{
  "n_head": 4,
  "n_kv_head": 4,
  "d_mlp": 384,
  "vocab_size": 2048,
  "norm_place": "pre",
  "positions": "rope",
  "qk_norm": true,
  "tie_embeddings": false,
  "init_std_qkv": 0.0854,
  "seq_len": 512
}
Each number is 50 + 15 x the weight over its row's rms, rounded and kept within 0 to 99. Layers, rows and columns count from 0. The size before them is the row's rms in percent of the matrix's.

# layer 2 MLP up, 384x128, rms 0.111, rows 139-157, columns 0-127
107:81 50 67 49 26 92 68 48 39 40 67 20 38 31 48 36 39 58 29 50 44 32 55 66 56 42 63 55 80 63 61 56 40 53 51 26 77 53 59 35 60 69 58 48 50 37 76 51 20 48 53 52 67 53 21 54 21 43 35 42 43 51 57 44 44 69 35 45 66 44 66 37 44 54 51 75 50 56 30 44 43 70 68 43 55 18 31 41 35 54 36 40 31 74 35 58 75 59 41 55 75 75 43 37 66 56 48 29 46 81 40 55 36 70 37 41 29 57 43 68 41 53 45 57 42 55 43 79
106:58 49 36 45 81 66 39 50 69 25 53 74 48 50 63 61 51 54 65 43 39 65 74 25 10 32 69 57 42 26 79 33 70 20 70 64 44 69 59 45 55 47 56 61 50 73 46 45 50 64 55 61 69 63 46 34 76 55 34 41 31 46 44 59 69 77 38 48 36 62 48 57 25 48 47 65 51 34 22 49 51 48 10 61 36 33 48 39 47 30 89 54 62 53 56 49 45 42 28 47 33 58 47 83 56 29 48 61 30 60 61 74 48 47 53 50 59 39 65 71 38 59 35 37 39 48 37 59
094:39 39 22 46 65 32 61 51 31 55 71 61 66 64 45 36 17 30 48 74 70 68 23 51 48 42 28 48 53 71 39 52 28 50 54 34 55 41 32 41 39 61 42 67 64 48 61 40 44 64 60 33 43 52 62 79 55 51 52 46 64 35 55 47 31 36 74 58 54 45 46 45 33 73 47 46 34 49 43 39 19 69 49 30 43 37 50 43 76 73 68 64 40 64 80 66 65 60 82 29 42 78 78 49 80 54 36 38 51 49 48 30 57 92 38 47 52 46 43 74 45 34 49 52 43 55 76 56
092:53 55 52 73 61 62 46 27 56 58 44 34 72 63 59 47 19 47 20 26 49 70 76 37 65 74 56 53 64 60 72 53 70 51 23 66 47 58 43 59 47 52 66 44 64 16 55 28 51 50 35 50 41 49 28 45 63 42 64 19 58 30 66 52 57 88 65 59 45 42 60 42 80 56 45 54 77 68 60 29 32 63 27 33 34 46 57 26 47 48 54 74 76 42 17 63 23 37 51 41 28 55 32 43 54 39 38 67 46 60 36 48 34 58 48 45 43 34 57 62 46 41 55 69 72 53 37 44
100:36 66 48 65 56 66 49 82 62 64 65 49 41 38 29 29 32 49 67 51 71 54 35 39 44 55 43 30 71 51 90 47 36 45 85 48 76 41 68 27 32 45 50 50 80 77 48 55 39 62 45 35 66 82 32 58 40 62 64 58 28 33 37 51 38 33 35 60 18 63 37 70 69 50 23 51 47 56 42 55 47 65 52 39 45 42 44 42 49 63 50 60 66 36 35 72 43 64 58 78 16 67 72 58 57 67 46 38 46 53 14 64 38 44 54 58 39 43 42 50 32 49 57 36 33 47 40 37
105:52 20 38 15 62 33 66 47 47 35 33 53 17 53 40 62 51 49 38 47 68 64 61 49 47 49 60 54 50 61 87 46 80 45 67 84 58 45 26 50 32 55 51 37 31 31 33 35 54 38 43 33 50 43 79 40 72 49 53 46 50 58 55 40 69 30 56 53 62 27 63 50 74 51 73 33 21 47 64 25 34 55 35 20 51 39 57 63 76 43 55 49 49 61 35 32 43 45 47 40 33 57 52 50 33 48 24 65 77 54 36 50 62 52 43 45 53 61 25 29 22 80 79 49 52 48 57 53
092:47 26 52 59 32 44 60 58 30 65 49 51 53 23 55 38 40 00 72 47 36 42 55 45 50 22 48 64 42 39 32 54 00 67 43 23 54 48 68 63 41 45 27 47 70 56 43 53 41 45 19 77 18 31 43 26 35 62 59 53 63 42 35 51 39 50 35 68 60 47 59 32 55 43 59 32 67 41 51 37 33 47 37 48 75 55 54 36 45 68 48 20 55 23 40 62 30 59 35 59 59 42 47 24 39 46 46 39 44 64 28 66 46 30 54 59 59 35 43 47 47 68 57 27 54 63 54 49
109:47 58 72 54 53 52 56 47 56 36 45 58 20 55 59 48 72 35 35 64 85 33 31 56 66 30 38 66 56 77 45 44 67 56 25 53 64 60 71 72 36 17 70 53 80 39 75 53 42 55 20 63 39 53 44 61 21 55 64 29 96 39 60 71 64 37 49 56 44 40 43 45 74 42 45 63 47 44 39 34 37 54 40 21 57 60 59 45 41 45 57 29 41 80 56 60 54 63 69 44 56 66 70 36 27 49 42 68 72 49 59 63 72 49 39 58 25 35 64 38 59 44 55 52 41 68 60 46
098:49 39 59 62 48 41 38 57 58 60 64 40 59 40 59 49 66 42 32 63 26 46 53 58 53 38 47 70 44 64 67 57 48 37 14 47 50 34 67 52 55 47 61 73 33 25 59 56 37 37 33 35 37 61 44 31 29 46 23 50 47 34 48 62 78 37 67 78 60 62 59 70 27 47 65 35 66 35 65 55 57 49 32 35 53 30 75 70 47 40 39 41 57 63 35 40 34 20 41 47 60 63 59 65 34 36 63 98 33 67 59 57 35 56 46 31 65 85 25 72 61 40 65 57 60 65 18 54
100:36 61 52 23 81 46 58 49 57 61 33 58 44 31 38 55 55 99 40 36 26 26 46 48 42 72 40 36 52 45 75 64 62 49 58 46 56 65 66 70 55 48 72 58 29 45 51 50 35 49 09 68 50 72 54 12 54 52 59 58 34 32 45 71 54 50 44 46 51 74 49 53 48 67 29 59 43 48 24 69 30 78 29 54 76 46 37 48 47 34 51 53 53 38 30 33 50 56 34 81 55 66 60 66 10 59 42 55 45 67 50 59 55 53 45 35 41 24 41 45 55 54 54 47 64 62 51 37
094:74 63 53 54 44 40 35 26 44 42 66 28 31 21 39 51 54 46 47 45 49 18 59 39 81 30 35 39 54 44 40 34 42 20 53 29 55 50 36 64 26 64 30 59 49 26 46 71 57 73 57 81 74 44 50 42 58 75 46 46 12 51 60 64 53 50 57 39 62 58 47 59 50 52 57 56 60 50 58 75 41 53 43 37 20 68 49 71 54 42 55 33 58 65 50 51 54 71 56 42 94 89 42 51 47 77 56 54 43 71 44 56 38 50 46 56 61 44 42 72 67 54 69 65 80 37 49 32
096:64 38 73 17 46 63 59 44 63 35 52 62 58 77 46 29 50 38 21 55 55 41 34 45 39 33 07 67 46 33 44 32 54 65 59 61 65 45 78 46 58 56 59 39 52 42 65 43 59 39 40 62 48 52 66 19 28 67 28 65 52 33 86 59 75 66 50 32 65 48 43 49 73 51 34 54 47 66 36 61 47 45 57 54 61 62 51 36 35 32 77 37 26 34 52 30 26 35 54 47 57 41 66 76 48 55 73 68 46 55 40 34 28 35 48 53 31 32 71 26 61 41 62 38 23 42 54 45
101:53 22 67 29 77 67 53 57 38 48 49 57 55 25 25 53 57 35 51 57 55 38 48 52 58 78 55 67 56 32 47 46 75 49 64 46 29 50 31 43 46 43 35 55 55 53 53 64 21 66 22 87 50 41 52 36 47 48 84 25 39 51 35 51 66 27 47 46 47 55 47 41 33 41 34 65 72 42 56 28 48 59 22 63 50 70 19 18 18 57 27 58 48 35 42 39 59 57 70 54 58 68 56 53 47 40 72 65 50 63 61 75 40 38 58 46 27 35 55 52 57 28 32 71 77 43 59 30
114:54 52 57 36 34 37 52 46 75 80 62 48 46 33 71 42 67 49 43 73 29 69 54 34 55 52 59 40 42 43 32 51 61 33 59 48 45 45 43 52 65 41 41 40 45 44 45 56 51 58 60 40 65 51 67 28 27 59 16 40 67 45 35 38 46 35 41 43 46 59 56 60 51 53 78 66 40 27 63 17 50 48 66 26 46 80 53 31 56 39 64 54 34 22 54 53 51 39 65 35 59 14 48 32 64 39 66 46 22 45 71 61 39 00 22 40 76 37 34 23 52 21 45 44 54 42 58 53
118:52 28 46 63 71 65 37 62 43 39 63 38 41 44 49 65 40 25 49 49 67 49 23 71 40 58 45 27 57 40 47 48 63 28 59 49 63 37 67 41 57 86 50 30 51 51 41 74 59 75 47 64 39 31 42 56 82 44 64 52 32 58 64 37 66 63 58 28 52 52 38 47 27 69 61 38 20 57 70 58 72 71 64 52 66 55 49 76 34 66 53 29 58 59 48 59 79 59 62 28 55 50 52 49 59 71 52 52 73 69 55 30 29 37 69 60 62 49 76 32 68 54 50 87 76 40 59 78
096:60 40 44 58 74 66 63 54 49 63 41 44 68 62 62 46 45 74 66 39 50 62 37 45 66 40 68 40 67 78 57 46 72 05 24 36 56 44 59 59 84 28 52 54 58 31 49 72 58 59 66 38 38 52 55 72 43 34 69 65 43 43 66 40 44 69 35 48 48 48 40 43 01 66 51 55 60 30 54 52 49 76 38 66 38 45 62 53 69 47 48 00 65 73 64 52 59 61 41 51 63 69 41 59 31 51 74 41 63 68 56 32 55 43 41 53 80 65 54 34 58 44 54 55 29 39 53 39
091:49 48 71 39 53 62 47 37 39 45 58 60 54 28 43 45 55 40 70 44 57 46 28 38 60 56 39 71 65 39 40 61 65 24 66 59 65 58 61 42 43 66 45 15 39 57 35 63 69 60 28 64 52 37 63 58 29 73 83 48 30 65 54 19 57 30 73 53 23 62 34 64 56 67 67 34 48 53 59 15 35 68 30 93 54 56 40 35 39 28 66 47 48 27 33 53 62 41 58 14 57 49 57 48 26 52 63 57 38 51 30 60 65 49 29 56 63 42 62 31 50 58 34 45 56 63 76 63
101:36 41 41 39 35 22 22 43 43 35 62 58 16 51 55 47 49 47 36 40 51 60 71 42 34 39 50 60 31 15 31 36 69 71 59 60 34 59 51 88 69 58 19 01 21 54 63 48 41 45 46 67 43 48 39 59 43 38 31 57 47 41 31 61 49 60 36 36 59 41 59 38 36 35 41 58 56 34 67 33 40 60 40 47 74 31 33 44 66 78 41 49 48 44 46 47 51 49 57 92 47 46 66 16 51 56 60 39 55 35 41 55 66 45 47 35 18 56 34 68 42 42 56 39 69 54 40 48
088:58 36 62 57 48 25 41 75 54 33 47 55 44 64 80 33 46 79 40 59 72 69 14 51 37 51 37 73 41 65 21 49 50 13 54 57 38 44 39 48 63 42 31 56 52 66 43 43 37 58 70 55 61 23 64 43 43 47 47 65 43 47 51 42 47 44 47 60 33 50 36 39 57 46 50 55 36 47 35 33 30 46 29 38 66 61 51 64 62 23 34 26 80 35 55 93 57 16 50 51 79 41 47 46 22 52 48 34 40 53 49 67 21 43 44 79 55 51 53 63 53 67 23 44 37 70 57 50
# layer 2 MLP down (transposed), 384x128, rms 0.115, rows 139-156, columns 0-127
105:28 39 38 70 64 40 45 35 47 63 57 53 28 63 60 40 58 46 48 26 31 69 67 56 51 41 62 51 59 41 48 40 18 63 65 40 62 11 33 71 53 48 59 65 49 25 62 58 25 43 36 75 66 56 28 38 29 52 47 35 56 40 55 32 59 42 56 50 54 52 27 46 54 67 24 57 82 71 76 63 47 44 35 34 78 65 44 47 62 49 69 74 53 44 50 44 25 32 62 54 63 66 63 86 54 56 48 43 54 68 52 42 37 48 58 73 65 75 37 83 71 53 14 37 55 45 50 54
104:60 47 71 61 29 52 72 31 45 52 42 61 41 64 53 45 57 58 42 87 69 50 41 66 68 81 28 59 69 20 62 44 60 40 58 55 51 62 53 69 74 45 42 42 53 30 69 35 67 69 67 30 41 75 42 37 16 34 43 31 44 47 40 62 58 64 56 33 66 56 41 56 64 71 70 47 39 29 33 63 52 59 37 38 41 41 62 40 56 27 47 44 70 60 61 38 47 26 80 45 46 31 36 42 51 60 45 43 54 51 26 77 44 42 25 65 65 40 60 75 38 78 39 29 56 54 31 19
091:62 35 54 27 89 63 29 60 55 29 49 62 94 40 27 41 55 43 46 73 28 55 77 36 60 37 54 45 66 53 34 51 22 51 52 47 38 16 38 49 49 34 45 50 35 41 57 60 38 18 55 25 42 49 62 63 51 59 57 44 49 69 39 42 58 19 63 65 11 35 53 30 70 50 58 36 64 45 43 36 63 16 50 25 37 41 41 40 42 64 48 35 55 49 67 65 53 44 47 48 46 44 65 50 78 36 32 29 46 48 63 54 53 24 61 63 44 64 74 71 49 31 48 62 41 47 35 66
096:24 54 47 40 33 23 55 57 46 37 52 70 39 57 64 25 61 44 61 52 15 41 60 87 65 35 64 64 71 71 44 56 81 60 65 34 36 47 37 37 62 47 12 47 38 55 55 70 61 46 53 48 28 53 47 71 35 46 32 60 43 44 52 30 54 42 47 25 68 46 81 43 17 55 56 75 76 58 59 45 20 58 33 30 39 42 31 40 48 41 42 44 36 26 42 41 53 36 66 41 74 28 39 58 44 37 59 50 35 67 47 63 44 66 49 56 79 46 43 53 68 40 46 21 32 44 46 34
098:25 48 58 23 22 67 65 64 71 35 46 57 23 49 24 49 32 54 48 23 79 43 43 36 40 28 39 25 72 36 78 66 41 51 71 48 59 47 43 70 52 58 62 71 61 64 50 42 48 64 59 46 31 52 58 68 36 35 47 91 59 48 34 55 50 33 56 50 23 58 52 68 46 67 48 38 44 48 51 49 54 40 51 72 54 17 58 52 52 49 45 46 85 37 38 55 46 79 49 59 35 25 83 32 65 66 50 36 49 75 44 44 64 36 23 34 41 49 48 56 46 60 44 76 49 38 38 32
103:66 57 66 33 67 62 51 49 41 38 46 35 46 85 26 68 42 43 36 53 53 70 72 55 61 40 38 81 37 72 81 35 66 33 61 52 52 49 26 75 39 44 42 51 43 56 54 52 52 42 46 60 58 61 41 47 57 41 54 58 24 61 54 41 63 81 49 47 38 63 40 47 49 17 50 35 31 42 39 64 35 53 51 36 37 43 48 46 63 39 34 68 56 76 74 49 36 26 29 44 75 27 57 70 20 58 44 26 61 51 68 63 50 75 58 69 37 60 44 55 65 94 67 42 85 54 50 39
098:00 85 74 41 46 54 76 51 22 59 55 68 35 65 40 36 73 43 52 46 60 62 57 25 61 71 54 51 27 50 63 38 49 38 62 43 53 37 62 50 55 61 35 60 48 28 56 37 65 33 50 61 56 66 68 62 49 48 66 48 47 56 51 73 29 37 11 71 49 42 39 42 12 60 62 46 55 62 37 47 42 45 56 71 50 25 30 78 38 64 60 60 39 52 40 69 54 50 41 35 66 55 47 38 49 62 51 71 17 64 48 70 39 58 68 50 33 51 65 36 54 49 13 38 63 33 47 41
109:42 58 53 73 32 62 12 76 57 55 54 44 59 65 26 42 53 42 45 37 32 70 36 59 52 28 58 59 62 45 32 85 72 39 48 29 42 44 55 20 45 24 36 67 46 55 41 51 52 47 49 34 58 50 49 76 58 50 26 94 35 35 32 44 70 54 44 61 56 38 68 49 44 25 26 37 39 33 67 42 56 40 49 59 49 53 39 55 53 60 72 41 58 52 40 38 70 63 64 31 21 40 73 24 38 56 66 72 49 60 31 76 62 49 63 69 71 62 59 33 53 47 77 55 76 52 45 60
095:49 30 77 43 34 64 54 49 22 48 43 51 51 48 44 58 49 18 34 84 43 47 61 46 26 34 38 43 56 43 68 48 48 86 43 46 19 47 61 41 70 39 62 41 60 29 49 67 49 24 46 31 73 59 86 56 48 46 45 53 49 71 53 66 66 41 44 61 45 58 33 44 72 48 47 69 30 49 31 33 49 33 55 44 59 59 73 35 18 37 58 54 78 77 42 36 71 58 64 33 73 28 43 43 42 37 52 63 60 57 69 63 73 26 64 41 48 74 44 61 34 32 43 67 72 42 41 37
102:50 63 34 59 54 62 61 68 67 46 69 74 42 24 31 49 44 69 21 48 27 37 48 29 57 53 43 12 58 45 42 34 45 61 63 38 32 46 25 70 43 71 63 41 32 38 36 49 46 67 61 37 78 59 42 55 15 37 33 33 20 47 64 46 67 52 42 63 71 66 24 26 47 57 52 46 49 27 53 38 58 77 59 50 41 46 24 55 70 47 42 72 52 45 42 60 70 37 63 57 51 54 40 27 29 62 56 21 46 49 39 52 33 56 70 45 49 41 27 73 48 19 50 38 79 47 48 55
093:29 49 51 76 42 66 34 32 63 50 42 51 52 57 54 35 39 52 56 59 39 36 45 51 54 50 60 23 60 67 79 53 22 66 58 62 33 34 41 54 74 46 56 69 47 66 45 92 70 27 63 55 48 59 41 29 52 43 29 58 63 53 60 37 80 47 48 29 45 68 44 85 43 81 62 28 35 51 51 41 31 60 32 71 61 71 55 43 57 65 60 64 33 47 35 42 67 46 58 62 38 44 59 55 47 76 40 73 49 77 50 47 52 64 21 52 44 12 48 41 28 58 31 44 67 59 77 27
097:28 55 41 57 14 38 43 34 31 52 32 50 62 40 74 25 50 32 31 66 65 64 20 29 55 62 39 54 72 42 58 61 23 37 47 67 57 33 53 36 69 35 51 65 25 78 33 34 60 44 61 52 39 57 52 39 48 82 51 74 41 66 54 59 55 64 38 57 61 51 37 44 65 27 34 56 46 68 36 53 55 50 63 39 49 50 67 37 40 19 67 43 62 45 61 65 56 40 43 33 38 61 73 84 49 59 14 65 52 69 37 61 60 32 67 47 46 27 52 31 55 32 87 41 41 34 53 57
102:59 51 61 44 16 35 83 55 36 30 43 67 43 53 43 40 68 31 47 46 63 71 58 53 30 50 79 62 40 37 29 12 49 55 27 36 33 55 62 30 63 59 60 76 45 39 52 40 37 19 53 60 62 73 43 74 26 32 43 36 23 25 47 16 41 60 50 57 62 48 56 68 40 67 33 38 33 25 52 53 32 71 65 33 75 51 32 47 34 74 40 77 50 35 51 44 37 50 51 56 50 54 39 34 56 27 41 43 56 54 57 45 63 64 42 45 51 56 44 68 47 69 46 38 51 13 45 44
109:41 40 43 81 62 34 83 47 66 47 49 48 34 54 65 53 49 66 64 75 22 55 78 39 26 61 37 42 39 32 51 39 45 53 45 40 38 18 62 40 55 46 49 43 76 41 76 57 49 78 68 44 45 43 50 45 42 74 37 38 61 58 38 64 42 60 41 77 48 45 68 71 44 63 81 21 70 32 38 50 33 27 38 53 36 79 75 61 72 41 64 42 68 49 40 53 56 62 62 32 50 41 32 48 45 52 49 56 63 51 64 72 32 37 19 45 55 67 37 63 23 31 45 56 62 41 23 71
112:42 38 31 47 42 33 68 40 34 50 09 57 74 35 45 49 19 58 44 38 42 39 66 20 53 83 53 37 47 39 36 77 55 57 84 31 50 63 61 16 42 70 57 25 55 53 43 46 62 56 54 49 31 49 40 36 44 79 66 56 65 35 33 46 36 51 50 30 47 51 57 36 38 42 67 54 31 77 44 42 42 45 48 31 27 56 42 18 48 53 61 28 38 66 45 63 56 57 36 66 33 38 54 37 78 69 68 42 47 70 75 39 58 40 73 25 53 58 50 47 51 63 40 79 63 58 45 70
094:62 37 71 35 56 58 19 54 58 46 43 62 70 38 42 44 67 49 39 68 57 25 36 47 37 42 52 57 31 72 21 43 60 55 49 87 61 62 46 58 55 49 58 75 42 34 49 07 46 25 47 48 68 50 42 61 62 51 64 47 81 38 49 60 48 53 30 42 37 99 40 34 49 40 34 35 63 65 53 46 79 53 64 51 50 55 58 56 39 38 59 48 56 56 68 70 15 22 51 54 29 50 84 59 54 46 50 62 50 50 77 51 58 62 72 56 54 42 77 57 57 44 56 48 36 48 29 61
100:46 65 45 40 67 40 39 48 39 57 34 32 57 50 51 61 72 36 45 62 39 35 35 50 33 66 45 56 54 27 39 59 43 81 53 65 40 59 57 80 48 55 53 07 45 33 62 65 64 67 27 75 40 55 77 34 33 47 58 69 33 52 29 24 35 38 97 59 32 59 32 60 65 44 43 56 32 51 67 52 24 28 34 64 69 34 39 41 48 44 70 55 57 41 56 61 36 28 64 45 52 44 58 37 49 56 46 24 34 51 37 24 82 37 64 52 34 25 38 64 47 67 35 44 51 27 58 57
103:22 35 53 58 71 42 78 45 30 57 49 49 39 46 57 49 39 36 39 34 45 61 80 11 22 41 80 63 47 45 42 55 75 44 65 56 46 67 53 48 72 36 32 30 57 41 59 25 56 67 52 63 41 36 74 49 66 55 57 52 39 32 49 72 26 77 37 53 77 23 55 53 47 55 51 69 27 63 58 66 59 40 32 71 55 49 33 47 59 46 36 45 57 27 62 47 39 79 82 54 60 46 51 47 52 35 63 23 41 36 50 67 67 52 68 70 46 49 47 68 69 44 63 55 39 18 53 21
# layer 2 MLP gate, 384x128, rms 0.132, rows 140-157, columns 0-127
113:66 66 43 56 52 58 18 25 46 16 30 49 48 45 59 41 68 84 54 22 70 41 56 44 58 38 50 31 64 62 83 55 65 45 61 31 32 82 57 42 62 44 62 68 37 60 28 32 76 50 42 46 32 53 52 73 55 50 58 53 83 32 60 28 27 55 46 42 42 56 80 51 43 42 72 60 56 60 55 54 67 45 44 51 50 50 36 46 44 07 53 83 59 59 46 47 55 69 22 68 43 38 58 39 52 49 40 29 43 18 60 61 53 33 53 48 62 42 23 72 47 46 56 40 40 41 55 46
084:54 48 76 70 30 33 52 23 56 41 59 61 53 43 54 45 22 54 49 23 40 45 48 70 36 66 60 29 74 49 66 67 61 49 57 46 49 36 65 65 52 79 87 46 35 52 73 52 34 27 65 46 48 46 63 44 75 47 34 24 48 51 47 46 50 67 52 36 57 58 49 72 53 67 59 66 34 59 56 61 77 61 48 57 22 65 38 44 63 51 63 71 76 46 57 57 39 66 33 62 42 53 21 68 60 40 47 64 23 23 44 63 64 52 59 53 59 22 63 43 23 53 96 43 56 26 41 46
092:46 60 33 31 50 45 36 59 41 53 64 77 30 49 27 78 57 38 47 26 46 41 51 73 47 55 39 58 47 55 30 68 37 23 54 48 43 57 43 57 55 56 36 44 41 70 49 69 22 64 55 63 46 40 71 63 60 51 22 51 80 58 42 38 43 21 29 67 34 61 47 64 43 29 36 56 35 43 64 65 72 36 35 57 71 36 56 61 37 33 42 60 56 39 36 18 86 51 70 36 71 47 28 60 52 56 42 39 21 16 58 82 61 57 39 30 71 48 39 31 37 63 27 52 51 59 43 61
092:59 61 57 64 57 64 41 64 67 39 49 59 49 41 50 62 43 44 10 47 46 44 24 49 61 66 46 45 62 93 53 49 78 59 58 50 61 25 61 59 36 41 32 52 37 59 71 72 69 59 60 29 46 33 72 50 29 54 38 66 41 46 51 54 94 33 55 61 34 43 48 71 45 29 43 37 49 34 50 50 53 49 62 26 90 41 68 43 49 66 88 71 30 45 42 21 60 36 55 38 52 47 54 43 36 68 22 64 60 42 54 65 68 43 41 26 28 60 80 61 61 51 66 53 57 51 55 61
104:49 90 53 44 71 43 36 16 43 43 42 54 37 31 56 46 64 60 37 41 51 74 62 46 26 42 60 28 56 45 68 55 53 48 54 35 78 49 55 49 34 40 38 46 29 65 70 44 29 70 60 21 59 68 52 59 45 45 48 46 75 57 74 66 51 53 47 49 46 63 52 72 68 14 53 56 46 57 53 57 63 44 40 25 75 67 55 40 62 21 49 77 67 69 28 45 39 53 28 30 57 63 32 58 36 43 49 27 32 22 47 93 53 73 46 46 67 24 42 54 34 64 60 51 64 44 46 61
093:74 49 42 44 49 36 59 41 65 48 44 80 66 24 23 65 57 35 62 34 44 31 61 65 37 39 33 72 50 47 47 68 61 60 17 45 23 60 52 52 29 33 52 48 48 57 32 29 36 41 09 50 38 76 49 66 48 43 53 76 86 61 49 46 63 42 42 61 33 44 56 35 87 27 71 45 55 51 80 41 36 64 38 51 59 42 43 47 56 45 68 34 50 55 39 24 36 66 32 48 51 27 65 55 65 55 29 49 56 53 39 48 53 49 45 36 64 40 64 31 31 54 93 70 47 34 53 57
105:36 43 22 60 26 48 30 38 70 27 62 47 25 29 40 47 28 61 26 58 48 67 62 48 59 49 25 66 43 62 63 56 42 80 44 32 33 58 45 68 45 37 43 48 27 62 62 78 37 27 46 46 19 41 39 36 89 64 61 37 50 60 51 45 59 55 58 41 59 63 76 74 48 45 83 60 25 39 49 42 36 40 46 67 34 69 23 35 62 38 25 70 44 41 38 36 32 44 43 46 67 60 42 49 58 52 31 71 39 35 42 53 58 75 63 32 77 46 47 58 44 76 36 62 58 47 46 44
101:61 62 40 52 41 33 37 37 22 23 22 46 36 26 53 70 67 32 26 52 49 47 51 49 71 51 51 48 38 86 63 52 55 48 52 52 40 47 43 51 46 44 68 76 34 49 74 42 60 99 58 53 50 58 52 79 49 55 52 37 71 61 61 57 54 70 43 62 65 69 86 54 66 50 66 59 33 53 37 54 55 53 48 55 46 69 76 09 29 36 61 73 54 71 55 34 63 65 35 45 60 53 47 36 47 56 38 16 42 25 56 42 50 84 42 37 64 40 33 52 39 57 61 39 63 43 56 43
106:41 51 43 46 76 55 51 18 49 42 58 56 45 46 45 42 77 54 54 40 43 41 60 43 42 66 42 73 59 46 72 57 53 66 59 42 41 84 66 48 62 37 90 97 34 41 55 61 59 50 41 56 46 51 45 40 74 53 42 68 63 28 81 45 40 30 68 39 52 64 53 71 47 46 34 63 35 68 50 78 49 68 43 59 55 75 52 33 43 67 51 67 48 39 54 59 62 29 51 66 15 61 66 77 50 91 39 46 54 41 58 14 64 48 31 45 68 54 31 36 58 63 60 40 45 34 54 43
085:42 48 39 38 61 57 53 44 41 48 37 55 79 28 49 55 33 31 57 43 34 49 53 47 50 28 59 66 63 69 32 67 41 60 66 41 79 45 63 60 54 33 75 65 41 64 80 79 67 57 59 63 26 80 23 32 40 69 30 47 85 40 43 02 60 66 61 36 67 50 64 46 53 33 50 29 43 50 47 52 46 36 60 52 51 82 24 43 28 23 52 56 27 62 46 59 44 58 43 51 49 66 60 79 63 49 70 56 32 32 57 53 48 39 58 39 58 75 48 27 59 41 56 49 48 67 67 64
099:73 51 65 67 39 50 49 55 44 41 61 50 52 28 30 73 48 51 56 35 58 28 73 47 53 52 38 28 47 36 62 80 40 51 62 39 45 82 78 41 53 50 38 61 42 69 85 82 28 56 61 70 27 51 59 59 81 64 57 31 41 59 39 44 52 23 61 72 56 52 72 50 50 33 60 69 54 58 73 38 71 51 35 84 28 63 45 33 61 18 37 54 53 72 50 54 48 39 34 54 41 62 62 65 56 48 22 48 41 53 66 51 29 64 52 38 68 49 60 14 46 72 54 68 45 32 45 52
108:69 58 31 46 72 44 30 57 48 37 51 54 79 19 52 44 50 61 45 50 53 35 56 54 36 20 51 48 49 42 73 54 63 62 44 30 58 80 57 40 45 56 41 64 52 68 42 64 42 77 27 58 57 34 38 50 65 55 57 87 45 64 57 42 69 25 81 43 50 61 59 87 45 37 46 81 70 64 40 38 59 62 44 26 49 60 47 29 59 26 38 42 54 55 38 47 58 44 20 50 48 34 73 95 55 67 58 26 46 51 52 62 56 28 58 45 25 48 26 43 52 39 53 30 77 46 53 50
109:64 61 36 55 70 23 40 10 68 35 60 42 43 16 67 58 53 66 28 69 47 55 34 54 53 39 36 39 33 47 54 61 61 47 36 44 58 39 51 75 58 19 49 59 11 54 43 66 29 63 60 22 48 90 53 40 26 66 29 48 70 58 60 56 64 52 45 48 50 51 70 65 56 44 74 47 59 48 53 41 60 50 60 44 59 67 50 28 57 28 92 45 29 67 56 40 53 41 52 71 40 42 64 73 76 54 34 35 58 29 47 51 38 35 43 68 44 58 58 42 40 50 83 47 40 57 39 64
116:38 78 47 60 52 44 25 56 35 28 58 57 47 41 41 73 46 59 31 36 30 76 62 67 35 32 32 43 50 42 65 72 58 32 47 54 41 81 45 65 36 47 60 34 42 68 54 46 16 57 16 51 58 71 58 54 65 41 46 67 41 40 52 42 60 67 53 27 38 65 50 49 48 18 49 66 28 26 41 52 50 28 48 46 86 60 32 19 49 39 69 68 31 47 41 36 39 60 35 56 32 52 48 50 62 50 01 61 46 34 53 39 44 70 60 54 51 53 16 63 34 50 53 62 46 51 25 55
093:53 31 59 52 48 27 34 44 47 59 52 36 44 44 50 72 32 36 22 61 48 71 49 39 31 73 40 48 56 43 57 74 57 29 37 40 51 59 45 36 62 50 50 54 46 46 83 45 29 56 51 36 41 46 52 64 67 65 51 43 50 70 53 34 58 33 51 48 57 53 53 64 53 40 70 60 31 56 45 41 45 42 44 38 63 68 44 61 42 48 52 69 78 33 20 27 53 82 31 60 38 35 36 48 84 26 37 54 44 07 53 80 47 68 63 66 59 19 58 57 49 67 54 47 03 12 54 39
106:81 48 32 48 46 42 50 52 64 43 45 70 47 60 46 62 52 46 49 52 78 28 47 39 44 45 41 60 34 55 55 51 37 67 50 48 16 57 51 69 35 41 61 64 19 58 37 57 29 39 48 72 53 74 65 66 70 66 26 67 73 48 44 40 60 57 49 37 60 56 70 33 42 28 28 85 66 44 54 52 84 45 66 33 38 49 58 43 14 41 48 36 51 45 45 46 56 61 13 43 87 55 45 62 66 69 26 34 30 37 63 46 32 80 55 36 56 40 56 31 35 73 60 31 39 56 59 63
101:48 48 30 23 36 38 26 19 47 40 58 63 50 44 30 60 47 37 19 37 48 42 50 49 28 38 52 65 57 34 36 66 31 52 57 48 58 76 38 66 59 25 45 49 21 60 34 76 57 39 57 20 42 51 46 82 73 39 49 61 71 53 55 67 48 35 47 19 66 63 48 52 51 23 56 85 64 58 84 47 52 62 29 23 77 83 37 42 45 55 53 39 23 70 43 24 55 47 53 48 32 51 46 59 46 67 56 44 52 31 51 36 61 28 38 33 41 37 44 42 51 56 65 36 61 47 58 48
089:32 35 55 45 52 21 26 44 48 53 60 62 26 34 57 66 41 23 55 63 69 37 28 75 54 48 67 46 99 59 60 71 43 41 60 55 38 72 50 60 89 42 49 64 61 56 40 39 73 49 53 63 67 54 70 61 61 78 45 67 55 59 36 55 66 58 57 35 33 50 60 68 55 50 56 34 72 69 58 45 75 45 34 43 74 43 69 47 48 50 45 62 68 52 67 41 40 29 35 38 47 84 53 44 43 41 23 21 50 67 38 45 51 28 50 39 67 68 31 70 73 60 53 77 41 40 56 44